python train.py --rope_base=1020.0 --bias="none" --parallel_block=false --extras=["local attention windows", "shifted keys", "capped logits"] --init_std_qkv=0.0385 --seq_len=1024 --train_tokens=206400000
Each number is 128 + 32 x the weight over its row's rms, rounded and kept within 0 to 255. Layers, rows and columns count from 0. The size above them is the row's rms in percent of the matrix's.

# layer 9 attention key, 192x192, rms 0.0882, rows 166-191, columns 0-95
size [117 101  69  91 102 115 116 109 104 110 111 109  97 121 105  97  96 108 103  96  89 110 111  97 101 104]
[[137 154 144 200 168 150 104 109  51 111  81 125  77 119 110 144 150 104 191 153  95 147 117  77 139 150 147 126 118 133 202 121  99 118  83 146  90 138 119 143 113 150 146 159 144 149 115 154 123  95 132 167 110  78 190  99 137 120 162 158  65 143 108 123 101 143 118 120 138 175 159 156 118 120 186 182 140  90 127  97 106 110 169 132 166  82 210 140  74 131 164  85 116 167  51 123]
 [135  96 109  75 153 167 132 141  88 189 143 131 109  86 165 122 122  61 217  95 190 108 130 144  71 102  92  83 159 102 165 137 211 156 132 119  92 171 137 147 170 117 127 135 154  91 172  98 151  74 158 117 102 153 132 115 101 141  90 117 113  96 121 171  97  90 103 129 101 183  96  94  93 173 153 141  92 117 105 165 166 148 145 129  90  82 115 184 135 111  96 114 102 133 120 129]
 [ 77  73 182 143 107  69 144 122 147  81 148 103 176 122  63 186 142  70 133 117 126  70 103  94 143 134 132 153 131 135 176 148 110 133 179 139  95 148 164 139 224 138 131 119 133 117 102  93 138  98 182 103 154 133 151 151 129  61 229 115 134 115 177 125 122 127 142 129 135  97  97  84 108 120  98 109  99 174 170 140 141 113 144 120 134 113 204 151 122 102 108 143 125 113 154  87]
 [141  91  89 119  96 104 157 136  97 163  99 116 119 101  98 140 180 181 132  78  87 153 182  85 154 122 194 179 130 143 140  88  91 158 139 150 124 110  97 104 168 173 123  93 133  91  97 111 176 124 125 101 162  88 161  94 110  71 180 112  87  94 112 135 109 121 143  94 110 152 115 146 138  98 161 162 152 159 172 121 133  84 163 116 177 155 164 192 163  98 168 117 228 124 126  59]
 [130 130 127 137 110 198 134 133  79 114 131 111 125 158 110 169 178 173 161  88  81 152 128 100  97 134 176 173 148 115 124 125  93 173 104 155  79  96 131 140 169 129 120  96 142  94  74  83  93 174 119 112 137 122 115 159 131  85 179 152 115 122 109 109 107 128 103 120 139 120 130 106 179 103 167 155 153 129 106  91 108 119 106 143 137 112 169 168  87  55 163 115 208  88 129  63]
 [121 138  88  83 137  79 155 115 191 134 108 142 167 123 129  96  92 101  88 109 157 129 150 126 157  97  51  98 118 109 110 180 164  93 139  83 185 124 171  95 122  99 110 165 160 123 162 122 110  78  84 137 135 136  96 115 110 180  62  78 155 114 127 190 160 111  87 144 147 123 194 139  83 161 120  97 127 169 110 163 161 138 152 137  53 138 127 112 155 178 102 142  76 139 154 190]
 [143 155 128  89 143 145 102 130 102 123 125  94 126 170 170 101  98  73 180 110 155 149  81 167 116 118  84 141 141 126 140 113 216 135 112 155 178 107 144 153  86 137 148 133 131 110 133 126  95 123  95 173  94 146 132  76 130 151  81 146  74 102 115 156 117 167 118 125 133 105 129 131 121 135 186 143 159 164  76 157 193 146  87 106 128 131 121 197 142 185 149 137  82 102 126 171]
 [192 132  19 119 131 190 157 183 135  92 121 147 176 142 143 155  98 139 156 154 149 109 160 164 104  68 124 158  87 113  93 156 133  45 140 111 115 145 104 138 153 103 136 116 170  91 124 135 130 123 170 129 175  91 110 139  72 169 136 145 188 149 106 138 116 168 153 139 139 132 151 114  93 105 166 131 136 166  57 101 184 127  99  97  55 109 179  79 141 147 109 144 123 100 147  97]
 [ 73  88 104 146 134 179  96 106 142  74 171 196 116 108  37 126 115 163 142 160 168 130 138  93 130 118 152  68 163  95 169 134 137 123 132 111 124 152  50 143 157 108 138  99 149 113 153 133 141  88 181 135 141 121  96 175 143 151 140 163 166 182 165 121 128  85 104 158 111 151  83 148 100 112 121 168 134 125 123 170 107 233 168 125 113 120 109 164  66 140 139 100 117 234  87 110]
 [146 140 145  98 130 137 103  90  72 201  53 104 153 138 141 106 123  98 149 127 116 111 197 122 112 188 101 150 107 202 134 121 147 151 111 148 101 106 173 106  82 172  61 110 145 151 113 161  80 114  94 118 100  56 168 106 105 163 152 132 110 125  65 115 159 187  92 144 120 157  83 167 147 119  64 118 120 145 157  92  77  79 126 170 113 196 180 108 126 112  89 184 129 112 119 116]
 [145 122 116 102 135 175 149 137 171 160 208 117 150 219 133 169 166 117 166  94 135 116 128 140  85  91 113 153 127 173 141 114 135 134 116  97 132  70 181 123  97 139 104 102 155  73 105 131 167  96 120  92 128 165 152 102  92 169 167 137 142 110 106 175 112 139 151 142 220 165 143  72 106 129 150 164 118 103 146 107 144 145 100 163 145  74 150 196 112 112 148 122  97 112 144 159]
 [122 131  67 106 189 231 107 168 101 172 118 112 183 127 133  84 101 100 210 160 152 128 101 134 122 125 117 131 118 154 163 141 149 102 108 103 166  95  97 112  74 138 149 146 173 193 165 160 124  97 131 180 111  68 110 104  94 114 143 147  90  93 123 137 113 180 173 108 118 119 169 128 122 130 164 120 143 126 124 162 179  80 104 132 137  94  92 160 144 151 183  84 156  98 136 165]
 [ 79 135 133 144 118 129 192 106 111  78 151 131 178  85 135 142 106 153 152 122 158 128 103 131 115 201 153 174  83 135  97 120  81 134  97  85 100 114 119 127  97 127 151 125 115 105 109 107 171 165  83 135 136  95 134  81 154 116  87 103 104 104 128  87 123 149 153 138 188  96  90 102 118 110  74  91 159 115  90 124 103 126  82 127 120 106 177 132 142  99 120 134 134 117 182 141]
 [162 139  97 170 130  97 116  98 100 172 146 115 110  82 116 135  78  77  74 101 119 132  99 113 121  71  98 124  78  60  98 129 137 119 161 123 181 114  76 141 171 102  97 148 150 130 119  54  82  88 156 147 170 128 137 152 183 143 123 170 174 165 132 145 103 138 161 118 159 125 136 106 122 175 101  85 143 145  55 200 163 152 130 114 130 159 155 147 131 199 104 170  65 141 130 141]
 [136 136 145 113 136 138 121 103 117 109 108  65 133  89 153 122 140 159 113 152 122 106  88 133 159 158 124  80 124 150 128  64 159 181 148 142 176 141 116 145 160 171 140 144 114 156 150  95 152  93 102 117 107  39 128  93 141  90 135 160  48 140 151 108 159 132  78 139  97 137 135 144 110 119 218 183 137  74 114 119 129 107  92 117 119 142 102 100 128  99 154 112 142  51  46 146]
 [136 114 144 139  88 130 144 107 106 119 135  73  84 127  95 217 130 150 100  97  77 118  53 159 134 167 150 166 114 149 114 164 106 157 105  98 170  85 143  93 104 150 183 173 176 132 124 100 116 166 145  74 190 124 157 131 112 143 144  70  25 150 144 154 154 101 115 140 185 147 103  85  80 101 109 161 111  83 124 172 194 146 172 126  34 149 152 115 127  76  75 153 101 106 102 164]
 [120 189 151 142 138 157 164 187 101 127 151 118 157  87  77 182 167  74 155 140 102 125 146 173  69 111  70  83 132 177 202 122 107 141 143 203 119 115 159 112 164 191 109  92 176 144 133 128 167 143  93 108 132 145 160 120 109 109 133 150 129 156 137 201 112 111 117 134 177 104 166 100 216 109 142 166 134 174 158 123  71  81 115 109 128 149 195 171 133  66 141 127 151 112 144 150]
 [144 129 112 127 114  86  87 125 165  93 134 157 128 143 168 145  57  89 178 134 201 171  76 162  82 135 144 142 148 131 125 107 148 128 131 160  85 105 132 131 121  95 117 132  78  85 134  90 137 171 158  98 166 132 161 114 106 109 134 110 184 175  83 154 112 195 143 166 165  98 168  95 233  97 108  97 112 153  83 112 147 109 102  74 117 169 147  93  93  95 117 159 118 168 144 133]
 [112 141 104 102  46  97  97 139 135 152 139 135 117 137  89 152 130 158  98 107 129 125  54 175 169 136 143 135 145 129 201 146  96 188 169  84 155  83 178  83 106  89 125 102 144 129 154 193 163  65 115 154 158  98 158 141  45  87  89 131 174 145 105 151 142 110 143 135 139 138 139 108 161 109 135 161 174 139 105 139 130 102 179 144 162 109 159 113  66 104 126 142 108 152  92  92]
 [120 125 193 113 169 151 108 156 131 136 129  84 124 114 109 181  79 165 159 163 172 175 116 114 140 159  72 148 126 111 116 132  88  97 128 113 148  80  83 154 120 114  82 185 112 196  51  92  72 145 132 110 108 103  58 126 103  80 139 129 132 143 142 165 151 211 177 159 132 130  76  97  75 126 131 108 178 140 160  94  87 130 116 123 133 151 132 100 134  72 136 143 121  78 205 147]
 [119 173 131  67 134 115 154 111 223 106 158 132  93 103  81  65 110 124 159 109 110 141 169 134 130 174 188  91 135 173 157  79 148  99 121 105 141 199 162 130 139 142 122 137 114 142 126 143 144 151 139 139  82 125 141  82 118 149 157 112 127 103 103 163  65 119 143 205 117 108 132 169 123 127 100  95 151 148 148 115 121 147 149  99  68 136 151 115 146 162 113 101 170 135  88 118]
 [131  94  90 150 145 141  90  93 122 132 123 107 163  91  84 151 143 151 162 120 149 118 104 130  75 110 107 183 151  84 132 163 102 173 107 154 115 166 159 162 212  97 116 109 113 134 118  65 135 102 130  98  97  87 109 149  60 161 192 113 127 129  94 179  43 142 137 110 104 141 131 148 171 184 167 202 144  90 119 162 133 147 142 116 112 108 125 132 147 132 129 116 115 141 164 101]
 [ 73 119 165 158 132 184 136 124 125  90 155  54  54 165 149 102 157 112 163  92  87 117 163  97 119 163 146 155 143 125 132 101  99 135  88 193  36 123 170 130 111 146 136 151 176 111 109 176 108  99 119 150 135 120 185  80 118 115 110 179 152  74 107 116 123 164 103 128 123 117 146 134 156  85 135 184 138 125 185 125  79  92  92 145 124 150 147 164  69  88 184  83 187 144 127 117]
 [149 136 117 123 140 177 128 161 139 182 107 143 102 152 140  87 117 117 155 186 129  98 126 104 102 100 125  44  91 145  62 109 116  66  83 110 117  99  95 168 142 157 118 103 136 118  99 110 164 129 117 177 148 135 116 153 115 223 197 159 108 167 127 108 150  94 125 122  96  98 134  67 130 142 137 174  50 140 135 110  95  85 106 116 134 106 107 110 167 169  99 123 130  95 114 122]
 [ 92 137 191 120  96  76 140 107 205 160 188 160 121 126 100 185 110 136 117 186 154 172 100 152  82 127 104 125 103 140 160 108 131 119 174 176  95 112  54 210 127  94  88 123  96 115 108  74 145 146 120 166  99 113  95 127 133 175 167 163 156 100 137 112 169 128 165 157 137 139  76 146 125  64  91 100 123 135  73 165 137 117 130  84 196 136 181 115 113  83  94 196 145 114 149 134]
 [126 139 140 128 137 151 120 133 129 157 133 112 162 130 115  88 129 104 185 109 159  49 130 169 127 130 183 130 182 125 107 109 184 186 106 166  62 156 127 147 147 110 115 126 115 176 121 112 174 182 103 165  83 134  95 119 118 146 135 163 101 145  91  95 110 121 131  82  86 167 176  52 112 142  45  77 164  99 135 173 133 154 151 128 146 149 102 158 133 132  98 169 159 171 127 149]]
# layer 9 attention query, 192x192, rms 0.089, rows 167-191, columns 0-95
size [ 98  86 100  96 104  90  89 115  99 111 110 100 107 110 100  91  98 100 105  93 107 100 122 107 108]
[[145 156 118 110  99 157 144 113 132  84 164 129  70 158 191 123 124 139 109 122 122  67  96 124 160 102 153 114 137 141 123 134 175 152 117 119 127 134 127 115 120 114 192 121 134  89 180 144 118 137 145 125  98 158 158 138 183 142 179  89  50 155 147 187 123 166 105 141  78 122 104 151 114 152 166 135 151 209  62 107 204 120  95  72 187 103  88 153 204  94 110  89 143 167 116 134]
 [117 101 122  92 107 171  91 149 151 102 137 135 127 106 113 151 148 131 154  75 131  69 167  85 117  99  64 145 156  93  37 115 145 139 127 155  75 109  82 122 113 161 146 135 137 145 168 150 132 114 192 112 145 121 145  90 106 126 132  84 132 101 139 138 132 121 115  77 190 107 101 111 115 145 117 128 159 112 163  94 181 138  75 107 127 108 127 118 185  81 158  74 137 122 149 130]
 [158 106 124  91 165 147  81 130 122 134 177 137 143 155 126 177 191 139 164  87 122  77 141  58 101 111  90 162 168 108 104  73 135 164 109 209 128  97  97 115 187 137 140 134 102 140 125 109 127 108 174 104 133 135 167 109 102 120 152 177 151 159 132 106  88 115 119  77 147  99 102 110 125 176 135 143  90 118 122 100 153 109 113 186 116 137  91 166 137  79 161 139 142 158 167  94]
 [152 149 120 116 141 185 171 118 175 158 121 161  81 135 119 163 128 164 112 106 149 130 116 153 108 145 190 101 117 104  86  91 107 109 156 149 140  82 125  80 179 100 150 159  77 169 141 114  79 138 177 157 113  58 162 179 114  78 124 162 164 113 115 142 117 177 106 161  90  88 141 130 134 132 118 163 101  93 142 182 110 127 106 102  94  92  88 119 108  82 132 157 123 114 134 137]
 [121 100 152 152  98 232  65 162 125 148 177 116 135 132  80 144 197 100 193 153 121 122 142 107  97 126  96 104 156 152 136 146 140  97  83 178  68 146 157 185 115 139 133 117  98 185  94 136 143 127 122  69 158 168 129  89 119 126 112 121 138 151 180  83  84 134  87  92 132 109 119 166 102 134  92 147 150  77 160 126 121 171 165 115 156 131 150  92 120  86 210 117 137 113 137  49]
 [200  95 132  76 146 109  66 128 143 134 147 142 133 163 218 139 154 115 158 115 176 122 145  98 148 113  78 105 140 172  84 135  64 140 150 132 157 147 150 111 120 139 144 173 138 122 113 163 159  53 126  93 149 158 165 162 133 127 171 118 127 174 127 100 170 174 120  99  69 120 128 114 132 149 126 140 100  81 113 101 119 128 116 110 142 109 134 130 178 112 195 129 110 101 128 128]
 [ 84 143 139 141 131  86 141  77  94 149 156  86 141 135 143 120 113 129 122 118 127 161 147 154 110 150  76 127  96 149 123 147 101 113 123 116 141  88 128 169 167 121 166  95 131 158 157 118 132 184 143 119 193 172 144 141  68 117  98 104 103  99 103 122 104 119 129 151 110  95 135 200 155  96 112 207  58 168  82 131 116 175 140  96 108 118 165 118  75 136 102 138 132 152 142 104]
 [150 130 192 128 112 132 103  80 103 172 163 124 140  95  90 133 117 172 107 137  79 140 140  86 160 131 117 134 135 119 152 128 102  91 125 138 108 115 117 163 147 107  82 107 122 118  52  96 103 121 146  64 120 149  92 136 125  87 134  74 119 125 112 112 112 131 146 140 164 160 171 128 119  82  90 188 156 119 167 185  74 100 142 118 157 144 164  81 119 106 153 110 150 119 109  95]
 [120 143 126  83 106 167 126 154 137 110 109 187 121 100 129 100 157 176  81 138 161  85 136 108 175 129 162 116 139 162 125 154  58 195 137 118 145  81 149  89 129 141  74 100 163 152 169 114 142 169 200  97 186 110 115 194 143 118  76 104 102 173  74 111 148 117 148 148 121 147 137 126 179  89  53 135 115 145 121 127 122 197 115 116 136 103 114 131  73 145 123 170 108 121 116  52]
 [193 156  94 110 154 189  86 110 125 113 147 166 120  82 117 168 103 108 135 102 134 144 124 151 121 160 168 114 118 152 100 109 165 135 154 122  83  56 148 140 126 121 134 165 222 110 140 163 124  92 147 126 117  98 137 133 113  98 151  84 122 109  85 140 147 156  88 175  76  85 147  88 142 143  79 141 128 116 157 106 129 127  63  88 118 136 149  90 182 101 144 114  81  76 144 165]
 [144 149 121 139 147 165 172 114 175 138 149 144 137 103 170  73  86 122 145 148 103 118  73 125 105 137 132 126 131  86 103 170 172 121 129 117 153 168 153 113  90  90 119 112 124 168 111 141 114 103 103 173 103 141  98  92 123 108 133 111 135 158 104 178 144 138 134  92 154 107 131 122 141 165 145 132 150 134 123 161 117 180 111 175  62 128 150 123 173 137 130 129  79 117 123 151]
 [144  34 116 117 143 190 200 147 163 165 152  82  95  66  80  54 107 150  84 166  60 129  88 120 115 109 119 145 109 192 107 101 153 110 118 119 128  78 125  87 140 159 109 122 155 158 111 119 112 120 110  74  89  67 118 125 121 116 114 158 114 137 176  90 218 163 170 163 157 147 177 111 122 139 145 110 115 119 104 108  97  99  90 104  80 118 168 133  39 106 144 125 162 136 115  94]
 [107  68  94 135 196 130 114 139 145  60 106 134 112 150 208 127 130 127 108 125 130  94 133 154 127 141  94 203 148 115  74 150 157 130 158 103 145 164 123 186 130 169 133  94 104 164 102 113 178 169 134 139 137 140 130 137 117 112 178 155  86 149 122 143  77 121 136  66 110  68  93 176 161 110 169 162 101 130 188 146 181 188 120 186 155 109 146  92  78 137 142 135 179 142 143 112]
 [164 152 110 112 165 141 143 124 185 117 184 156 164 154 192 105 155 134 132  99 148  81 152  86 133  93 134 135 109 112  56 133 165 102 154 106 126 108 162 132 144  94 149 119  78 159  85 123 137  56  56 109 106 131 121 120 114 168 129 138 143 137 105 178  97 152 151 105 126 180 110 133 109 138 105 138  80  84 128 165 140 126 114 176 133 148 122 129 100 178 210 116 109 202  95 154]
 [ 78 106 161 130 145  97  80  75  58 113 101 137  92 130 145 143  93 103 111  97 131 116 132 140 114 106  96 139 124 132 140  99 105 128 118 164 116  99 122 100 128 109 163  56 230  65 107 110 124 161 102 111 173 103 111 131 154  60 138 146 156 151  88 128 205 161 148 144 127 130 124  89 160 183 123 175  89 146  49  77 177  82 121 138  97 131 112  84 149  74  73 140  96  91 189 160]
 [109 131 102 144 178  71 158 131  77 205 123 180 117 131  89 155 160  96 145  66 133 171 113 152 125 119 126 157  93 166 126 136 112 169 127  90  92 172 134 141 124 124 148 144 146 105 127  83  42 118 138  82 168 112 141 141  63 135 172  57 147 112 114 113 123 139 116 158 123 146 167 146 165  71 150 183  94  29 194 131 132 165 155 143 135 114 131 105 104 137 125  74  95 141 138 116]
 [ 90  65 124 131 112 156  63 164  97 113 125 142 159 157 107 153 157 114 174 119 175 143 187 148  92  89 120 150  78 154 129 178 104 148 166 151 148  92 131  97  96 131 158 172 162 210 177 168 141 127 122 118  91 155  98  95 127 176 124  82 113 117 133  75 123 152 110 158  99 113  90 179 168 131  25 115 104 118  97 127 146  92 148 154 148 117 183 141 177 113 120 150  86 150  25 160]
 [161 132 124  60  97 179 187 142 124 113 138 139 100 131 136 157 154 142  95 187 101 147 130  86 151 129  92 137 176 128 148 130  72 158 125 174 120 136 163 123 198 145 134  94 145 164 110 137 175 113 158 121 126 105 144 118  88 124 121 137  93  87 145 116 113 142  68 157  91  65 117 119 168 156 184 196 117  36 162 128 117 103 128 119 175 101 168 103 143 113 201 165 120 128  99 117]
 [ 98  53 183 149 110  88 131 102 120 141 110 114  94  80 123 158 140 133  96 144 176 129 111 137 161 129 151  96  73 140 161 150 147  60 152 187 143  84  82 164 118 144  70 106 152 127  80 117  68 148 110 113  91 118 112 112 159 179 107 100  96 121 198   0 129 158 125 105 118 121 131  76 160  97 115 173 166 145 176  82 151 115 131 119 125 138 153 138 104 166 143 135 127  91 128 163]
 [153 120  87 164 119 144 124 134  92 147 127 109  96 123  48 106 221 168 101  81  95 105  68 143  97 126 130 110 170 146  97 145 120 105 128  95 148 164 104 122 170 160 127 106 140 117 122 177 127  67 124 105 109 118  93 126 119 130 136 147 163 133 128 174  67 100 170 138 137 112  94 188 121  99  92  94 121 101  78 117  88 139 167 124 136 152 189  90  65 119  86  76 134 150 146 144]
 [ 61 111 159  58  98 128 112 134  82 137 173 163 154 142 134 136 125 117 132 118 137 128 113 152  84 141 128 139 165  99 167 151  98 199 130 124 134  83 131  96 123 128 104 135  74 114 143  98 142 132 139 135 166 118 106 113 118 123  64 127 125 153  80 129  90  87 116 122 119 108 125  75 151 127 164 158 133  79  99 111 187 113 115 114  84 103 152 166 102  95 166  84  82 136 152 136]
 [ 94 153  83  75 169 125 140  88 139  95  91  93 167 131 111 118 142 159 103  84 144 135  96 112 140 128 123 125 119 113 154 144 107 123 132 161 146 107 179 174 145 135 144 136 166 120 220 124 127 195 159 163 103 112 150 101 143  92  76 117  94 120  94 181 161 101  56 146 170  83 141 145 110 107 142 104 184  70 142 147 170 189  91 178 121  94 120 195 125 163 146 121 147 130  86 162]
 [139 101  96 103 108 141 131 124 180 151 164 143 111  71 110 129 146 142 142 112 106 134 134 138 121 179 155 121 128 132 120 105 113  97 180  96  92 102  62 102 142 125 134  92  88 133 119 116 121  90 123 109 103 140  86 182 169 121 122 123  91 130 181 115 119 106 105 177 116 119 176  95  91 157 122 151 168  81 204  77  74 118 149  70 138 126 102 115  89 128 137  98 138  90 116  50]
 [162 150 105 105 144 124 111  83  56 113 131 159 139 137 112 113  77  97 141 133 137 135 139  98  85 150 118 132  95 101 113 118 133 122 159  62 114 133 106 133 126 138 118 122  62  75 175 130 121  97 142 151 121 161  69 176 164 130 141  85 105 161 148 169  94 123 155 171  85  87 158 103 113  17 156 119 113 173 143 170 145 158 159 152 126 183 142 128 129 150  97 172 146 106 129  78]
 [141  90  99 145 130 138 109 127 190 107  94 106  95 113 141 119 107 121 151 129 136 154 138 123 188 157 154 143 127  92 114 118 202  65 118 129 186 165  83 145 111 137  86 158 156 180  81 134 149 172  90 179  82 106  76 109 140 151 141 149 151  72 114 127 153 122  96  69  77 170 125 174  77 115  62  89  88 179 113 123 164 151  79 159  89 159 126 120 162 130 150  98 121 157 105 154]]
# layer 9 attention value, 192x192, rms 0.101, rows 160-170, columns 0-95
size [ 98 104  93 108 104 100 101  95  98  99 108]
[[103  98  85 146 133 118 139 120  79 128 123 119 116 188 168 139 120 138 100 107 100 118 115 138 191 142 104 138 110 103 107 157 106 147 154 155  75 112  90 153 154  32 165 175  71  66 139 125 135 132 105 198 130 189 120 101 112 127 192 122 138 101 146 177 115 137 132 120  73 126 121 147 116 156 114 164 175 139  95 126 124 109 186 170  90 153  80 140  56 108 144 168 157  70 119  87]
 [ 83 112 106 108 166 158 180 138 126 138 125 170 133 102  85 141 175 166 129  73 112 163 111 121 189 116 167 162 140  93 107 105 150 170 118 158 126 212 131  95 158 138 108 117 113 146 163  85 116 146 112 108 161  93  74 169 175 135 151 166 136 122 144 100 110 183 103 175 101  69 139 147  79 176 112 145 183 184 125 161 177 159 107 153 126 134 119 143 135 167 154 103 165 142 133 181]
 [129  98 112  78 143 163 134 110 153  90  91  79 123 137 104  58 156 111 122 106 174  99 125 133 118 209 158 126 146 126  41 128  32 179 138 134 102 181 154  83  89 157  96  61 126  98  84 188 127 119 169  87 135 132 122 131 116 127 128 168  81 154  91  89  91  89 122 132 101 113 105 118 194 116  68  37 130 140 118 161 129 127 118 105 160 117  98 105 178 138 119 217 136 165 147 123]
 [105 130 109 119 106 127 173 148 118  84 113  76  87 122 136 119 161 130 133 169  90 131 103 142 120  96 125 118 130 125 150 125 149 106 124 127  67 154 169 189 120 187 124 142 111  77 133 178 120 130 133 159 134 166 147 130 181 166 145 162  77 140 119 156  63 188 125 115 150  25 166  56 183  96 114 144 197 148 131 107 153 153 162 162 117 117 147 130 116 138 120 108 124 193 109 109]
 [151 120 102 176 116 101  93 134  87  99 114  82 148 142 132 111 101 110  66 158 133 117 133  75 153 123 178 147 154 209  90 138 131  82 112 164  93 173  88 125 106 140 151 163 138 130  54 100 104 175 170  76 186 134 128 116  97 136 186 116 122 122 134 123 124  57 177 116 178 133 134 119  96 107  53 115 144 138 115 109 125 136  84 100 140 114 199 113 165 121  91 176  86 136 164 119]
 [ 59  93  68  93 154 117 142 152  81 135 139  97 143 123 121 139 130 128 130 110 130 170 109 120  81 117 117  68 124 164  76 136  66 148 136 130 110 191 141 159 114 161 127 151 145 121 145 106 100 102 138 156 137  88 124 123 170 178 177  57 113 102 168 159 140 148 125 124  96 127 110 134  61 170  97 137 134 117 104 137 202  77 158 131 106 153 135  99 165 125 134 155 175 117 169 121]
 [ 98 121  85 100 103  84  93 124 109 109 151  66 169 149 159 134 112 119 140  99 159 141 117 134 139 125 149 115 130 232 103 133 132 114  96 187 122  66 165 154 137 178 138 145 169 114 115 160 139  81 150 132 102 149 121 139 145  75 134 104 139 174  70 103  80 136 163 163 135  82  99 164 147 156 113 101  97 128 124  84 176 130 131 105 190 132 112 112  96 109 195 160 179 168 170 140]
 [165 166  97 121 152 142 153 123 136  85 129  92  89 120 119  95 180 128 134 113 126 100 146  99  89 166 149 103 120 114 112 106 171 134 110 157  82  57 112 136 132 152  96 196 147  52 150 154 123  53 104  91  96 162 184 162 152 120 177 124 149 127  67 130 181 101  95 101 100 143 129 133 122 148   0 102  71 162 139 176 167 101 104 119 133 173 127 139 162 111 102  95 102 139 181 108]
 [115 142 126 167 149 177 137 135  75 102 112 103  87 123  73 116 115  72 141 158 171 125  42 169 182 136 107 112 130 138 121 139  99  92 136 170 130  97 130 131 143 111 121  62  84 171 121 134  83  95 140 173 126 139 112  91 120 141 201 129 153 113 120 140 155 139 115 106 145 147 187  61 147  90 115  94 167 197 142 124 116 118 116 134 186 106 130 183 114 148 161 175 103 169 137 171]
 [ 85 176 105  97 146 127 132 143  99  85 147 109  84 106 108 116 141 127 172 180 189 116 159 137 167 102 113 143 142 149 129  78 119 130 116 168  86 111 165 216 138 162 100 103 201 176 170 129 115 168 136 193  94 101 163 141 125 115 131 100 127 112  57 109 127 120 159  90 121 139 202 176 163 121 121 119  93  81 220 100 139 146 143 120 152 117 106 138 188 110 152 141 154 159 157  72]
 [ 76 165 163  74 101 140 196  79 106 155 139 106  98 105  94 148  93 102 104 118 163 179 107 186 138 176  99 122 168  97  83 192  91 156 122 124 128 173 135  84 134 115 111 120 177 133 144 103  68 164 171 152 121 174 155 134 120 108  74 139  97 132 105 113 198 157 112  98 124  73 109 171 129  94  96 173 106 173 112 137  92 127 178 145 105 125  85 140 136 174 170 174 149 170 125 178]]
# layer 9 attention output (transposed), 192x192, rms 0.0894, rows 160-169, columns 0-95
size [ 95 103 101 105 108  92 105 100 103  99]
[[137 117  71 158 142  89 112 140 139 116 135 130 145  56  83  97 140 179  92 145 132 136  77 180 114 179 131  83 163 104 132 141  83 133 116 115 156 131  75 143 183 149 113 109 114 162 122 130 136  92 143 106 123 122  75 157 143 134 111 139 119 134 123 130 169 113 218 122 116 136 109 135  47 105  58 143 153 154 150 168 102 108 134  99 121 160 136 104 125 115 128 124 102 153  89  72]
 [123 178  90 100 132  98  47 134 102 110 149 199 146 129  32 141 146 112 158 112 116 126 110 120 101 167 151 203 163 161 177 116 160 170 113 126 110 105 123 117 134 177 136 149 167 147 120 131 173 108 194 122 114 163 132 120 179 137  95 113  99 138 156 159 106  85  80 153 131 104 134 178 121 154 120 138 174  83 128 171 171 130  86 116 168 162 174 127 115 112 117  89 135  90 162 112]
 [135 166  96  78  97 154 128  87 164 128  84 159 145 135  97 130 141 105  80 111 137  52 165 190 118 189 153 140 129 178 139 119 129 106 142 112 148  70 123 159  94 156  88 137  84 166  85 132 171 111 139 124  96 150 156 142 133  98 195 144 172 165 129 121 125 136 137 152 128 104 154 117 156 171  46 103 106  95 126 104 157 143 118  98 119 133 128  90 130 160  86 145 132 138 166 140]
 [117 148  94  97 122 151 166 133 123  79 205 157  79 112 113  85 127 178  71 123 153 104 127 154  88 134 166 134  89 165 174 156 109  90 168 113 116 126 164 121  98 138 193 116 169 120 149  77 123 148 149 103  60  94 118 152 164 180 124 146  98 114 126 110 138 137 103 104  96 130 118 165 175 184 140 129 122 173 117 195 141 102 164 118 146  91 161 133   0 128 164 131  94 126  95 116]
 [156  70 109  90 150 117 138  81 156  94 146 103 129 157 136 121  97 182 138 137 113 147 141 125  92 106 148  96 128 136  87 122 173 109 147 193 114 121  86 132  86 109 115 159 128 182 150 158 115  54 187 149  77 196 130 105 185 179 140 137 138 160 105  88 120 137  94 107  86 122 102 131 112 157 138  35 152 132 142 103 141 161 137  70 127 187 119 163 197 132  84 184 123 115 136 133]
 [137  88  83 157  93  48  97 111 132 117 142 108 167 107 106  97 147 114 105 114 115 148  87 114 158 127 111 124 141 102  99 150 108  89 136  78 165 172 171 125 103 148 144  93 113 139 102  97 114 163 108 100 129 151  50 106 121 112 122 145 177 164 134  97  98 165 143  80 160 159 141 164  70 150 186  84 150  99 125 132  73 159  98 151  83 100 137 128 122 165 131 155 146 120 173 188]
 [ 92 115 134 124  98 137  79 100 183 154 145 149 137 139 157 122 149  75 136  80 196 163 136 156 117  45 122 142 137  93  97  84 175  78 212  90 102 101 141 118 106 117 156 151 149 131 119 115 164 135  98 116 114 127 107 117 123 131 103 114 110 123 108 171 113 147 136  64 166 162 120 132 152 153 119 143 132 128 194 104 103 106 108  97 155 116 131  93 111 109 127 163 109 130 129 162]
 [ 95  88 151 107  37 184 141 150 148 157 109 162 108 209 124 100 156 127  96 139  88 130 133 124 139 118 144  95 140 176 119 112 189  96 114 133 143 119 106 116 120 143 115 162 119  96 152 156 146 127  42 118 180 146 110 117 139  99 155 148 130 131 188  49  83 132  93  96  81 176 119 130 147 117  83 124 154 185 155 145  95 179  67 113 179 132 189  81 141  81 104 103 116 159 111 101]
 [ 90 146 133 149 148 117 115 110  94 101 124  86 154 111 128  58  82 159 124 140 146  92 116 181 108 147 105  97 144 136  46 145 159 116 116 113 177 118  98 113 121 148 101 124 113  98  96 151 111 144 151 147  97 140 139 178 165  98 164  95  78 126 121 132 116  48 146  73 163 143  99  76 126 140 145 135 112 187 125 141 129  69 146 126 174 177 140  62 120 165  94 144 151 149 119 157]
 [112 161 155 150 114 137 143 145 192 128  96 135 129 157 185 125 141 123 161 135 146 168  98 141  74 156 116 129 153 123 125 134 194 148 139 134 107  89 116 132  33  64 159 151  94 178 153 131 136 170 102 158 149  59 128 152 105 101 121 163 131 161 124 106 121 134  86 112 145 103 161 134 161 132 173 115 122 128 171 177 147 136 151 159 110 114 108 112 116 189 134 141  92 116 117 190]]